config = dict(
    num_hidden_layers=16,
    hidden_size=384,
    num_attention_heads=12,
    num_key_value_heads=1,
    head_dim=32,
    intermediate_size=1536,
    vocab_size=4096,
    hidden_act='gelu',
    norm='layernorm',
    norm_place='pre',
    norm_eps=1e-05,
    positions='rope',
    rope_theta=2470.0,
    rope_fraction=1.0,
    qk_norm=False,
    attn_scale=0.177,
    bias='none',
    tie_word_embeddings=True,
    parallel_block=True,
    extras=['capped logits'],
    init='trunc',
    init_std_qkv=0.0185,
    init_std_o=0.0,
    init_std_up=0.0185,
    init_std_down=0.0,
    optimizer='soap_variant',
    learning_rate=0.00562,
    lr_mult_up=0.939,
    beta1=0.95,
    beta2=0.98,
    lr_head=0.00837,
    max_grad_norm=0.5,
    warmup_steps=200,
    schedule='wsd',
    decay_fraction=0.689,
    decay_shape='pow',
    final_lr_fraction=0.0,
    batch_tokens=131072,
    max_seq_len=1024,
    doc_mask=True,
    train_tokens=488800000,
    max_steps=3730,
    dataset='wikipedia_en',
)
Each number is 128 + 24 x the weight over the matrix's rms, rounded and kept within 0 to 255. Layers, rows and columns count from 0.

# layer 10 MLP down (transposed), 1536x384, rms 0.179, rows 1005-1040, columns 192-287
[[157 134 129 148 126 133 126  97 117 137 101 107 128 120 152 122 119 122 143 144 132 147 193 143 168 114 123 144 149 131 106  81 166 143 100 144 168 152  86 154 141 134 144 123 168 130 149 177 144 116 136 156  82 105 141 141 118 126 128 102 114  98 116  87 195 104 122 141 103  92 134 123 166 115 171 135 115 103  88 118 105 134 139 105 143 139  73 153 153 102 115 125 137 110 147 126]
 [119 131 124 108  90 158 163 153 125 143  93 149  90  97 141 119 149 180  91 102 152 114  98 121 137 134 115 173 104 122 113 110  85 118 106 126 134 141  83  89 112 128 161 146 129 140 145 164 132 140 143 123 128 157 133 142 123 119 114  82 130  85 168 107 134  88 137 171 125 103 138 158 144 137 134 125 133 116  99 116  83 139 107 110 175  82 122  82 124 122 140 110 124 127 106 115]
 [162 129  90  85 128 143 129 100 127 154 138 112 123  90 142 147 114 144 154 146 118 128 119 140 106  50 167 124 128 111 125 120 149 109 133 162 116 154 115 172 132 104 145 147 117 138 142 115  79 129 113 115  92 105 131  77  94 115  98 111 149 111 156 136 149 103 134 126 108 105 160 153 132 132  78  99 144 126 136 181  92 139 133 135  98 107  93 135  93 137 133  98  93  64 106 112]
 [  2  89 131  37 183 151 119 119  68 144 150 128 125 152 130 163 138 113  88 137 179 141 165  64 114 155 127 137 130 109 107 140  84  76 125  99 103 108  92  72  69 157 121 171 145 132 134 135 116 156 150 151 132 111 128 138 125 143 153 138  92  55 118  69  68 141 162  73 114 141 177 133 163 123 111 113 127 178 181  58 151 105  70 139 139 131 104 117 137  80 135 168 113 110 123 165]
 [122 112 153 155 133 153 168 146 102 168 165 106 138 112 162 137 158 119 119  90 136 105 112 122 101  99 125 134 154 118 129 131 103 136 135 159 157 113 110 117 117 123 158 151 122 123 170  93 119 119 165 137 155 135 130 111 133 111 104 169 140 172 120 147  88 118 145 125 112 137 139 100 172 109 106 108 134  94 103 163 149 116 116 111 182  86 138 127 108 152 157 125 111 143 157 148]
 [131 157 145 140 107 147 131 158 110 149 109 108 109 136 128 117 110 124  65 109 140 110 107  97 134 149  87 188 128 101 124 139 139 126 136 114 160 118  72 204 137 128  81 139 140 144  96 115 141 142 139 128 112 151 135 117 165 112 119 129 119 130 131 145 125 123 125 121 165 140 145 118 102 100 125 145 125 113 106 135 131 112 132 157 125 107  86 106 101 160 142 141 166 130 173 126]
 [103  86 127 162 169 100 174 132 148  78 146 151 142 122 151 101 177 167 124 126 133 157 109 131  89  86 114 121 102 105 106 125 120 142 145 162 128 140  93 177  94 116  92 140  87 130 106 144 126 128 128 102 145 164 116 106 105 149 119 179 209 166 129 112 125  86  88 125  94 116 131 132 167 125 116 109 100 146 131 147 102 138 134 143 138 129 134 153 111 122  98 163 118 122 134 149]
 [127 122 130  99 153 121 156 128 145 121 120  99 129  87  82 143 145 120 148 118 120 196 127 160 155 105 137 164 102 130 136 164 131 164 185 121 147 140 119  72  71 113 165 145  84 120 120 156  81 185 160 121 114 121 127 100 120 134 132 133 143 176 155 182 125 141 145 109 142 121 140 107 111 112 131 140 143 155 125  95 113 122  85 136 109 161 124  73 160 120 127 129 131 155 140 101]
 [158 146 154 152 109 134  93  86 157  96 169 136 121 157  72 126 118 107  95  89 156 129 122 112 101 136 163 171 133 153  91 145 126  97 117 132 123 112 145 128  89 141 101  77  98 134 129 164 118 169  99 159 173 158 146  76 105 147  94 154 174 103 104  99 154 103 152 141 138 131 161 164 158 122  73 132 117 149  98 101 148 115  95  98  99 137 109 133  75 118 131 177  82 118 154 115]
 [ 80 155 140 104 111 116 146 135 124 127 115 165 137 119 145  95  98 120 163 152 109 117 116 139 120 108 138 115 136 141 121 107 108 106 150  86 129 121 136 158 186 133 124 118 103  62 120 117 178 168 113 136  98 123 118 146 115 122 107 127 153 114 129 141 124  87 130 135 128 143 132 145 117 129 131 121 133  95 190 106 151 177 133 126 141 129  99 144 107  75 123 129 130 162 118 130]
 [109 125  92 134 116 124 164 139 125 131 108 112  86  80 105  87  70 144 110  97 108 129 112 117 176 163 113 118 127 147 186  90 155 160 130 128 183 134 169 115 137 107 138 114 137 184 118 127 148 124 157 100 118 160 146 143 149 129 102  92 125 113 176  67 159 171 139 103 130 127 125 127 165 157 100 173 145  91 142 157 118 106 106 151 116 152 118 174 153 103 126 126 147 114 144 132]
 [176 162 107 116 145 117 108 128 152  63 127 166 116 122 119 128 128 152  99 130  91 125 116 119 128 105 104 118 112 133 150 102 140 105 112 123 163  73 137 137 134 129 134 143 160 125 112 120 105 141 145  68 141 121 116 152 100 101 134 130 133 163 111 122 130  72 121 118  97 105 140 104 126 148 166 127 130 113 124 140 136 166 123 132 137 136 174 144 137 134  97 166 125 161 163 131]
 [104 117 107 133 166  90 163 136 152 128 122 139 141 142  87 100  97 139 153  61  75  91  92 125 105 138 109 131 130 125 114 119 134 108  83 159 146 137 148 133 134 121 133  99 132 123 168 126 122 105 117 109 119 121 175 135 129 107  68 116  85  99 139 121 126 160 124 140 152 151 162 151 122 131  97 139 114 117 139  66 150 125 100 119 193 129 147 150 126 141  93 109 139 132 141 140]
 [ 92 142 132 116  90 110 125 125 135 180 117 113 120 124  97  96 149 122 137  99 118 136 153 135 127 122 156 127  93 144 106 128 100 101 132 158  86 139 125  94  79 149 171 114 154 138 104 149 126 120 157  86  69 166 117 152 136 145 168 117 141 153  73 162 148  98 126  79 134  82 127 177 121 136 148 121 113 149 185 100  95 178 176 111 118 155 108 156  99 130 128 124  88 180 102 151]
 [116 108 167 131 158  93  49 154 121  89 131  91  97 150 153 113 154  89 111  98 108 103 161 131 151 133 122 105 116 112 127 117 109 145 118 175  92 150 117 129  94  63 153 142 116 131 159  96 160 182  99 114 128 122 136 144 121 102 137 134 146  92 126 102 136  86 127 107 121 141 123 120 110 134 118 109 155 116 157 153 122 152 114 130 131 111  97  99 115 132 130 147 107 132 148 148]
 [165  53 151 125  82 113 133  93 123  68 111  98 142 134 180 136 116 130 138 138 135 115 129 165 156 110 116 102 168 119 133 163 128 138 106 138 133 152 119 127 158 126 128  99 128 128 146 174 134 123 117 144 150 166  90 155  99 120 116 140  88 151 138 142 166 181 151  91 100 132 121  93 135 137 151 156 141 139 138 109 111  73 101 122 116  80 151 117 156 107 148 109 148 111 115 167]
 [ 95 144 131 130 111  87  35 107  99  67 105 184 121 144 104 136 147 140 150 139 113  89 172  91 114 142 134 201 149 171 144 138 108 163 102 105 165  85 161 177 114 142 119 103  99 129 113 122 144  80 135 131 131 137 122 169 119 128 115 105  96 141 179 127 126 104 143  97 117 111 138  83 152 157 146 136  99 169 148 178 138 121 138 184 125 104 117 108 167 116 152 116  99 129 129  92]
 [128 143 155 108 138  84 144 144 102 141 113 140 129  78 116 130 145 141 132 156 150 113 127 125 148 128 105 104 135 119 101 120 157 111  87 123  94 133 102 113 100 116 133  97 117 111 132 111 128 121 122  96 142 195  89 126 157 133 125  72 136 120 136 142 110 103 146 104 167 108 157 136 139 135 139 113 101 147 112 137 151 129  91 119 171 152 129 143 110 115 142 137 124 140 157 127]
 [170 119 130 151 125 122 107 151 122 129 158 112 174  87 109 157  99 123 120 135 115 112 154 146 103 134 119 100 133 166 136 154  91 121 138 122  81  88 169 169 136 174 139 110 127 141 131 146 160 143 171 150 106 130 119 127 145 174 150 100 122 139 118 121 140  98 123 105 137 105 145 108 118 112 123 134 140  64  99 151 112  95 108  87 153 159  88 101 143 160 161 176 148 107 138 141]
 [140 154  55 118 126 121 124 107 117 127 145 129 147  97 144 144  87 124 133 139  97 136 135  99 126 158 157 127 114 132 135  78 115 123 122 124 149 103 136 126 149  98 140 125 119 130 122 100 147 156 125 132 132 146 183 114 103 151 128 133 122 107  99 141 145 147  84 106 128 141  85 138 130 114  55 103 104  92 114 118 108 117 154 107 126 134 107  97 106 137 163 130  97 171 150 115]
 [140 151 118 105 140 128 120 112 107  69 107 105 150  85 145 159 117 153  92 131 168 147 121 112 113 110 165 106 120 109 124 129 124  94 144 127 109 139 123 186 111 120 151 133 113 149 109 129 100 121  89 133  98  96 129 131 114 168 154 125 132 123  90 116  92 158 103 150 142 152 137 116  92 124  88  79 141 103 140 113 150 142 119 110 151 144 105 150 122 130  80 149 129 132  96  94]
 [166 151 114 121 171 122 127 109 129 154 107 136 108 111 158 166  93  94 110 163 189 132 149  99 155 135 106 139 133 134 159 128  72 139 149  93 149 152 131 137 117 105 121 133 175 144 115 131 143  78 146 117 123 139 135 113 138 148 131 166 130 111 149  92 153 129 155 163 162 113 144 111 130  91 115 162 112 106 116 184  98 109 146 117 123 146 114 101 147 175  97 113 179 116 147 125]
 [133 117 101 159 123 103 126 118 142 125  92  83 140 179 114 114 104  77 154 119  79 121 144 106  75 166 156 113  82  84 143 122 158 152 115 154 125 103 144 157 174 118 147 116 110 124 135 102 183 148 129 148 148 160 142 162 134  87 104 120 142 127 126 116 116 166 143 125 139 114 157 123 122 114 148 157 138 149 144 143 149  95  79 138 115 139 104 138 124 116  94 141 122 116 126 139]
 [112 113 111 147 107  93 148 116 170  88  91 144 156 111 119 147 141 129 158  90 111 138 123  92 171 136 126 120 102 129 157 105 109 135 124 127 115 184 133 127 129 139 150 154  99 128 125 115 140 135 106 171 103 125 137 125  63 161 121 147  83 116 143 115 124 125 139 108 181 178  76 144 118 147  94 135 115  92 129 115 130 133 148 131 128 130 148 140 188 109 137 154 120 135 141 141]
 [145  90 106 177 135 169 142  97 122 108 112 112 124 115 113 111 119 114 125 174 111 115 129 135 153 131 158 172 125  92 143 138 117  99 141  93 139 140 128 148 152  87 152 138 137  83 146 144  89 136 115 109 137 133 167 143 101  95 114 118 121 103 126 104 129 133 138 127 115  94 123 125  89 138  97 109 134 138 110 150 154 159 124 155  88  94  86 149  99 107 164  87 121 163 116 120]
 [116 124 137 148 133  84 110 104 119 128  97 137 116 152 108  98 106 104 125 109  94 123 117 133 128 139 103 105  79 135 118 108 138 125  89 138 133 201 123 165 106 153 136 124 125 130 112 132 123  78  88 156 109 107 128 140 184 151 162  98  88 103 181 148 137 116 131 148 135 148 116 154  98  72 137  81 145 136 174 140 142 148 109 113 104 137  96 120 126 138 121 125 130 158 146 178]
 [124 148 156 152 124 168 109 130  83 137 154 124 107 135 149 137 113 122 110 105  94 147 115 141 131  87  77 102 146 104 104 157 145 150 144 162 106 149 125 195 151 124 118 149 127  95 149  90 124 152 137 111 106 128 134 135 125  97 122 158 148 118 130  90 157 125 125 131 155 157 175  95  93 126 129 124 125 150 145 164 120 124 120 147 141 155 142 130 142  88 134 132 102 102 184 138]
 [137 140 127 130 122 133 126 126 153 150 129 118 136 119 102 142  95 102 133 115 136 135 140 158 114 116  95 127 144 138 119 120 115  85 114 135 109 127 123 172 121 108 114 103 143  99 125 141 116  97 131 131 102 103 113 137  90 151 104 122 139  96 112 123 117 105 107 133 147 106 151  88  90 176  85 115 109 123 144 154 183 140 150 136 138  86  85 150 114 103 115 104 147 122 119 147]
 [153 142 120 137 136 110 173 150 131 155 136 147 116 144 120 113 149 124 145 130  77 102 126 141 111 104 122 140 112 165 128 125 145 131 105 141 109 134 119  60 157 138 134 138  78 166 150 128 145 175  83  89 119 114 121  92 133 148 159  90 114  95 126 170 141 137 150  87 137 153 103 129 171 131 135 118 100 134 133 165 102 159  63 123 115  83 117 120 127 116 127 141 110  77 127  94]
 [138 129 170 116 111 154 120 121 106 122 137 153 128 132 138 124 131 138 148 140 137 140 142 121 114 158 103 123 134  96  97 130 133 147  97 144 150  99 108 168 107 111 148 129 122 131 126 129 124 118 130 115 121 122 159 124 118 110 117 150 118 155 113 166 128 125 129  79 116 130 122 146 146  99 101 133  61 115  94 141  97 117 101 123  97 127 110 171 122 109 164 102 140 108 141  95]
 [134 106 125 113 131 128 138 151 134 127 152 114 159 141 136 160 128 145 110 128 114 147 130  99 135  90  99 164 101 144  86 133 121 115 101 122 125 160  93  99 116 102  92  95 155 148  93 174 155 147 150 159 127 151 118 148 111 116 146  91 135 107 162 120 118 161 131 149 126 103 145 106  95 146 112 121 139  86 150 182 114 142 116 146 146 124 112 103 112 145 143 127 112 106  90 137]
 [143 132 118  86 136 166 139  97  88 116  82 120 106 151 104 104 184 124 116 104  77 147 108 103 158 141 139  95 137 100 142 143 123 149 151 137  99 105 136 108 148 104 107 131 159 107 132 116 150 138 127 128 132 189  93  89 128 117 130  88 118 143 117  81 138 106 124 111 167 126 145 138 107 166 124 160 138 138 118 125  96 122 129 143 118 158 142 156  93 107 141 121  99 126  73 103]
 [134 149 136 109  96  97 112 156 143  85 159 100 147 100 135 134  98 144 133 148  79 125 119  98  86 111 133 175 132 155 124 108 164 110 119 102 135 179 162  71 167  82 142 110 128 129 143 133 114 136 113 149 105 205 159 127 133 149  96 108 157  80 139 122 123 130 160 132 133  66 130 120  88 112 121 111 168  92 140 140 102 138 106  90 123 119 183  90 109 109 155 134 128 108  96 102]
 [128 126 109 121 168 158 134 120 162  95 139 157 155 130  89 110 177 161 147  59 136 110 129 136 102 133 115 121 131 100  95 138 102 123 177  78 185 134 126 130 175 138 130 130 101  83 100 144 112  60 154  93 144 135 156 107 120 147 123 109 133 144 115 140 134 133 141 124 109 146 150 141 116 107 129 109 122  89 124 108 140 120  97 122  89 150 115  85 176 116 139 134 139 131 115 157]
 [113 151 136 151 134 178 108 122  92 131 154 122 125 158 131 158 125  78 173 170 106 134  87 112 144 139 111 154  98  90 131 127 145 129 140 138 166 161 118  79 123 108 121 140 152 143 117 111 119  96 125 127 125  92 110 109  57 109 142 114 122  91 127 109 161 120 140 115 148 151 109 148 107  81 157  99 113 136 113  88 115 190 134 109 104 120 139 108  97 137 138 127  69 111  88 141]
 [103 126 125  97 118 138 138 130  96 108 151 127  99 130 144 108 185 119 105  76  97 117 132 138 122 137  89 116 141 148  92 125 145 156 123 120 134 154 176 153 125 120 148 131  86 138  95 146 156 139 125 135 129  95 142 166 121 159 114 120 193 167 139 143 138  69 107 162 125 100 159 131  96 138 129 129 105 157 104 140 186 141 170 116  85 172 124  68  86 165 135 139 148 130 134  91]]
# layer 10 MLP up, 1536x384, rms 0.164, rows 1006-1041, columns 192-287
[[134 160 100 147 119 123 146 126 111 107 172 148 136 112 103  99 120  96 149 112 102 156  69 140 141 116  64 141 127 144 134 101 127 151 148  69 120 111 106 160 131 113 101 126 142 140 153 122 132  79 124 160 148 156 104 114 158  90 118 161 150 148  82 130 140 108 122 141  90  89 103 151 134  89 152  93  78 130 140 160 101 127 112 132 133 131 153 139 136 124 116 155 116 127 139 105]
 [121 142 153 126 137 134 130 156 163  95 184 123 156 127 138 169 112  97 112 120  94  91 113  98 147  95 140 125 156 166 121  98 172 148 103 109 142 121 158 122 124 165 149 128 137 100 105 133 145  97 106 164 151 162 157 125 147 128 136 162  80 140 110 149 144 130 125 124 121 188 162  70 149  98 113 149 114 123 133 116 109 113 118 115 137 124 140 127 119  92 101 163 132 142 135 122]
 [169 123 115 181  96  86 156 141 153 136 132 196 146 114 113  85 143 156 113 140  99 126 134 168 132 170  93 152  76 149 133 112 159 175 135 139 121 153 142  87 157  82 121 119 126 177 112 128 169 107  90 101 104  99 162 140  92 104 121  99 135 167 153 132 121 147 153 142 117 144 119  95  77 113 122 165  80  98 116 151 147 150 159 118 103 155 122 101 139 155 139  71 127 132 140  93]
 [106 126 141 124 110 139 133  85  96 117 158 149 135 113 151 155 163 152  84 112  96 146 117  89 150 123 137 109  77 150 111 161 138 116  72 111 107 104 143 134 180 140 137 115 146 162 125 111 126 114 140 103 133 139 140 152 167  92 122 106 130 162 100 117 114  86 130  73 134 149 145 150 118 100 114 136 154 111 158 100 100 129 142 108 121 121 129 119 131 122 115 119 108 141 113 132]
 [119 147 137 133 154 168 125 154 192 114 106 138 156  89 139 110 138  90 154 153 116 125 137 169 126 103 154 118 114 105 116 137 128 137 121 139 140 135 127 102 144 148  92 116 162  97 156  99 120 139 150 141 184 117 129 111 151 118 147 121 158 138 134  96 122 116 155 126 136  90 119 104 130 130 141 175 111 108 146 148 110 111 133  94 120 120 148 108 114 170 146 163 128 121 152 139]
 [131 138 156 106 137 120 154 130 110 178 104 123 128 132 107 117 117 125 155 118  57 130 115 116 141 153 119 105 106 102 142 154 122 115 123 146 122 123 113 143  84  79 147  95 155 102 129 117 160 111 135 141 148  96 113 159 128 106 154 117 107 143 149 171 118 111 119 129 100 118 110 150  93 102 137 112 112 112 137 113 144 119 103  88  95  94 123 127 194 178 137  88 113 138  90 146]
 [124 118 131 156 134  97 134 121 109 164 121 138  71  98 141 104 125 125 110 151 160 122 184 119 119 124 104 128  94 169 126 114 151 159 139 154 122 133 122 144 153 127 150  99 100  92 142 128 124 131  96 126 132 152 141 141 124 172 114 172 128 146 116 131 194 125 114  80 110 159 115 113 119 113 112 132 154 148  81 132 123 134  54 103 111  82 113 149 105 140 133 154  97 158 132 142]
 [125 148 130 151 138 133 132 116 165  89 170 164 102 123 116 183 140 149 122 106 192 111 153 124 159 135 100 107 108 123 119 180  89  96 127  87 138 136 152 122 126 163 142 100 141 106 181 145  63 140 160  83 146 113 109 113 144 137 136 153 124 119 147 104 111 108 167 131  99 159 115 153 146 115 114 129 127 142  88 114 124  96 147 116  88 125 133 113 101 158 133 171  69 152 186 117]
 [128 175 104 156 131 104 117 127 138 128 137 143 139 105  78 144 146 144 114 105 138 140 145 135 149 129 139 118 160 123 117 157 107 113 124 168 161 107 121 104  91 127  97 139 150 127 184 134 101 109 119 156 134 178 127 126 112 124 124 114 104 139 127 151 145 186  79 120 105  90 165 141 177 136 122 124 135 145 103 134 121  93  84  92 132 114 129 130 139 146 116 144 113 135 133 121]
 [166  76 136 131 116 111 125 155 109 102 137 132  98 133 151 135 162 147 160 115 112 122 114 170 118 155 124 151 106 158 152 110  83 124 109 141 117 129 137 126 103 128 129 148 114 124 129 186 125 137 163 125 109 190 108 121 170  95 135 100 106 105 122 165 101 145 140  91 136 111 159 137 131 103 124 128  93 111  60 128 138 104 154  62 138 117 146 123 158 115 131 100  94 143 132 147]
 [174 122 152 126 154 129 118 121 109 129 120 126  77 128 179 137  93 127 172 133 141  57 100 114 174 129 119 152 110 139 167 168 103 133 142 100 126 107 132 140 108 160 136 153 158 119 132 145 148 129 132 121 100 152 125 154 162 125 108 136 118 147 151  94  74 117 154 139 119 122 142 139 168 130 125  82 139 153 118 118 126 159 146 160 130 111 136 126 170 143  82  92  97 123 159  96]
 [136 101 157 132 104  98 132 152  93 132 119 120 129 100 155 131 122 142 121 126  88 115 124 173 107  93  67 148 119 138 172 120 115 116 109 156 157 137 112 112 121 130 115 118 124 138 117  94  82 136 154 120  87 127 133 150 132 129 122  72 105  92 143 136 171 128 179 131  65 102 167 136 152 101 137 128 138 147 126 169  93 147  86 120 123 104 119 175 171 113 152 194 136 104 140 111]
 [121 154 105 151 129 130 132 137 169 130 155 110 148 117 149 132 136  96 120  89 120 139 132 139 145 112  73  98 126 119 119 130  87 123 122 101 161 176 152  83 167 136 113 114 143 129 147  90 132  68  83 119 151 148 121 111 111  87 118  88 142 137  82 155 126 121 142 140 104 125 133 132 134  83 124 161 126 151  98 138 104 150 122 106 198 109 136 118 174 130 118 125 116  97 128 116]
 [125 129 107 145 109 135 141 148 134 140  98 159 102 145 110 137 131 128 126 139 114 143  90 117 116 112 116 140 133 134 124  95 147 113 187  84 139 146 137 128 146 137 105  88 135 100 119 186 153 125 125 160 129 125 103 121 183 124 154 156 138 123 125 181 148 155 108 160 128 121 157 154 104 106 110 138 168 135 134 129 115 110 124 160 114 109 124 156 112 144 149 102 123 123 136 121]
 [114 132 173 102 154 139 148 131 174 166 102  97 128 141 164 158 123 140 124 132 133  93 155 122 168 113 135  98 125 111 138 104 146 131 144 149 164 125 116 113  98 126 136 129 161 189 173 168 123 133 183 128  91 144 130 167 142 123 152 195 124 131  92 136 133 148 118 126 112 123 121 107 133 111 126 147 135 125  82 122  77 180 139 111 106 132 105 122 149  87 126 164 135 141 108 106]
 [131 129 131 101 128 133  96 145 127 123 119 136  90 168 125 133 160 116 149  90 133 157 141 163 119  95 123 128 111 134 116 127  95 154  83 104 156 130 135 160 137 187 126  87 143 122 120  57 125 125 114 155 106 121 113 115 152  88 129 129 123 171 143 104 111 134 107 136  68 151 141 140 139 112 175 140 130 170 122 176 110 117  99 140  86 114  97 119 204 116  85 110 145 151 135 141]
 [134 170 148 142 104 132  76 126 143 119 126 153 101 131 139 146 140 147 119 120 116 151  98 119 133 111 109 150 112 124 100 109 114 100  75 120 122 163 104 144 152 146 128 127 122 134 120 162 112 100 120 151 103 148 159 140 103 118 135 151 143 143  97 109 111  83 151 114 109  60 114 144 143 156 134 125 117 165 179 100 174 126 112 148 141 138 152 135 129 121 111 132 140 151  99 136]
 [153 169 124 161 105 138 137 152 167 132 165 122 118 142  93 137 165 134 159 127 128 150 152 146 148 118 110 133  72 124 145 128 133 104 113 139  93  90 143 154  90 157 128 142 163 127 142 137 118 124 137 100 120 129 127 119 147 148 122 142 140 119 122 126 114 112 139 129  85 152 170  87 101 150 143 124 135 154 169 183 105 126 130  90 127 124 169 125  84 159 168 138 103 105 148 147]
 [102 118 128 102 118 159 164 125 160 142 126 127 102 124 105 124 178 103 134 113 120 164 132 111  97 111  72 147 167 149  81 162 123 125  98 107 125 156 132 113 124 159 118 103 152 132 118 117 123 150 106 144 172  75 110 134 181 130 144  77 129 141  61  87  55 110 106 134 127 131 165 133 112 139 158 140 164 108 121  84 143 119 110 119 144 129 147 117 108 130  98  91 109 118 122  95]
 [104 109 162 151 110 132  93 107  90 151 152 183 103 185 130 134 127  72 132 142 150 159 160 146 150 138 127 139  87 131 120 103 168 175 163 132 111  97 132 127 155 154 106 130 126 133 132 121 115 100 123 166 153 161 120 135 114  78  95 179 148 167 130 133 182 128 110 123 110 124 149 159 146 134 120  75  87 109 139 121 161 111 144 133 166 109 101 134 106 115 143 148 150 108 162 143]
 [ 96  99  81 113 135 107 120 102 164 146 127 117 166 126 158 119 108  96 138 119  99 119 121 131 165 156 103 121 110 160 170 157 107 140 111 108 109 108 116 133 119 148 135 105 110 145 120 129 122 119 137 117 109 167 142 118 154 121 150 137 130  96 150 132 166  92 181 134 144 135 150 125  97  86 169 152 133 142 112 128 115  88 103 174 138 184 133 119  99 111 148 134 204 115 128 140]
 [142 142 155 176  99  89 154 113 105 141 130 113 105 159 126 147 116 107 118 131 109 108 128 134 159 140 150 169  90 151 127 111 123 144 118 121 114 144 147 159 145 123 168 129 128  98 137 110 132 149 135 159 149 125 160 154 102 113 129 115 121 139 130  94  87 119 114 180 111 131 126  89 117 137 111 135 140 128 127 109 151 105 109 135 116  94 175 110 118 155 183 100 112 154  99  81]
 [182 147 134 125  83 123 159 114 146 114 162 124 113  90  99 101 160 115 107  89 149 165 157  97 142 137 176 107 123 139 115 108 140 173 152 146 121 122 104 134  93 124  96 137 162 151  92 126  97 108 101 117 135 105  95  92  95 109 113 112 165 110  90 148 125 118  95  95 143 143 100 145 127  99 120 126 136 173  97 112 128 132  83 130 123 145 143 100 148 110 125  94 120 141 135 137]
 [122 114 191  86 129 111 112 150 119 138 119 157 131 129 135 137 160 168 115 144 153 162 129 132 121 116 123 107 117 129 169 124 114 116 144 130 124 101 128 141 137 174 116  85 151 114  64 138 165 111 134 153 109 113 113 104 125 110 126 131  98 114  88 146 142 139 135 114  98 122  88 102 168 111 117 101 117 112 104 130 123 130 127 164 133 127 137 115  87 125 139 158 112  68 128 140]
 [126 130 121 132 122 169 158 105 130 134 125 112 157  88  94 115 144 135 138 142 145 183 136 147 139 153 116 119 130 116 119 134 105 139 109 121 167 110 136  78 132 102  92 115 128 128 115 109 127 117 157 125 134 139 141  83 146 156 197 144 163 104 135 140 130 154 135 101 149  96 102 164 130  95 107 184 111 170 102 111 114 149 143 152 139 106  90 133 146 135 183 137 118 105 133 105]
 [137  99  87 132 161 130 185 137  79 152 120 129 129  94  50 129 122 105 120 130 147 162 101 135 144  91 144 114 143 122 128 152 135  93 115 135 106 103 156 153 135 128 104  92 130 150 112 155 143 122 141 154 127 132 107 113 129 133 139 100 146 154 124 149  83 103 136 154 164 115 122 112 151 145 119 100 132 146 127 158 145 135 139 136 144  77 112 120  95 121 134 119 115 152 110 142]
 [153 148 151 153 136 112 165  96 128 123 179 151  99 110 120 121 125 174 146  95 149 118 144 131 115 122 140 116 157 171 141 132 120 146 144 126 154  75 122 179 114 143 176  87 107 142 155 106 160 141 107 120 100 112 122 129 133 106 144 138 132  96 115 153 161 153 142 140 116 112  97 115 135  95 154 112 136 123  95 134 137 110 113 125 121 154 173 158  71 135 138 109 125 173 134 118]
 [125 145 190 136 129 137 126 144 146 132 150 146 132  67 100 116 112 176 120 116 128 132 105 125 111 121 181 137 111 108 146 126 170 112 120 108  86 146 115 192 132 127 132  97 116 110 147 136 112 126  94 122 138  96 129  91 140 103 170 105 128 115 172 132 123 135 119 131 183 143 143 107 115 134 106 111 149 154  69 119 138 116 103 105 106 159 179 137 123 106 145 131 118 104 117 128]
 [125 142 124 128  92 126 146 153 114 104 139 127 150 140  93 161 140 114 132  98 125 118 131  93 120 134 151 115 139 149 153  94 104 123 122 111 156 133 152  88 128 131 110 143 135 134 133 154 116 146  91 118 131 133 135 121 130 155 124  95 153 162 132 103 142 110 153 112 124 116 143 150 108 160 124 143 139 127 106 127 128 100 142 106 145 132 150 129 113 110 122 168 110 157 145 108]
 [ 81 164 104 137 129 106 110 149 140 153 162 113 140 119 130 127 110 144  99 113 130 144  94 169 124 144 129  83 109 133 120 101 113  82 144 135 110  97 123 192 134 129 179 163 110 123 119 133 114 125 121 130 117 150 117 144 121 111 117 151  97 134 134 156 114 117 134  81 147 147 151 183 135  93 122 156 132 119 122 110  99 119 128  69 120 105 116 132 159 146 134 165 117 118 103 161]
 [119 139 171 162  96 128 146 112 147 134 167 161 165  76 152 151  87 125 162 113 108 102 107 115 123 110 131 113 106 144 142 132  99 111 113 147 147 115 112 149  79  96 127 133 123 141 112 153 170 133 134  85 128  92 101 134 145 143  88 150 110 131 104 117 103 117 129 148 123 162  98 155 169 135 121 111 120 130 130 132 100 164  86 108 124  72 170 101 126 144 123 132 122 131  98  76]
 [100 163 146 100 135 144 143 146 172 127 136  82 136  86 153 179 136 117 112 115 117 146 114 107 106 129 133 125 192 143 134 108 122 146 148 163 144 143 106 123 133 138 160 165 116 135 143 130 143 155 111 133 128 112 151 101 126  96 126 115 124 117  78 159 169 133 133 141 115  75 113 138 136 113 152 138 153 199 148 158 157 101  99  74 121 161 122 115  89 174 111 149 123 127 166 131]
 [107 124 121 133 160 159  96 159 129 149 117 135 104 121 151 145 156 155  81 135 125  87 106 121 127 161 100 136 126 140  82 155 123  99 119 122  72  82 137 129 117 132 139 158 108 131 149 141 119 119 174 123 117 131 133 120 180 115 143  71  69 143 175 152 141  86  87 111  93 101 146 113 117 129 142 132 157 145 122 130 150 126 134  96 114 127 119  90 157 103 134 117 129 154 174 155]
 [ 98 131 102 128 111 139 139 161 139 101 136 131 124 132  90 118 169 140 125 162 144 139 109 171 117  62 158  82 118 142 111 110 165 144 152 106 107 142  98 179  86  97 112 108 111  87 127 151 137 119 157 150  92 121 116 119 119 139 144  76 146 173  91 123 127 165 130 153 151 123 151 108 172 102 165 120  85 131  96 151 142 102  91 157 101 160 118 167 117 143 132 122 150 129 154 130]
 [ 95 102  78 131 122  98 117 117 158 142 134 136  93 131 117 145 122 133 133 143 112 120 131 152 122 125 100 104 137 153  88 155  99 152 133 118 104 125 156 138 128 157 133 141  95 147 103 116 135 127 132 139 124 116 133  97  83 148 126 113 139 141 110 119 146  88 172 188  94 151 112  92 119  83 146 163 132 104 128 141 121 113 141 124 113 110 155 127 120  92 151 155 127 146 178  92]
 [163 167 149 135 117  81 131  96 137 136 198 159 133 117  81 120 134 167 148  94 109 164 139 131 100  87 116 137 145 127 166 135  92 122 174 126 124  87 142 135 147 123 100 133  95 104 149 108 106 117 135 147 109 103 139 118 130 128 129 139 124  79 148 167 133 130 103 133  98 161 135 105 110 118 145 119 144 129  81 142 135 142 127 131 110 159 175 132 124 117 147 114 107 136  78 166]]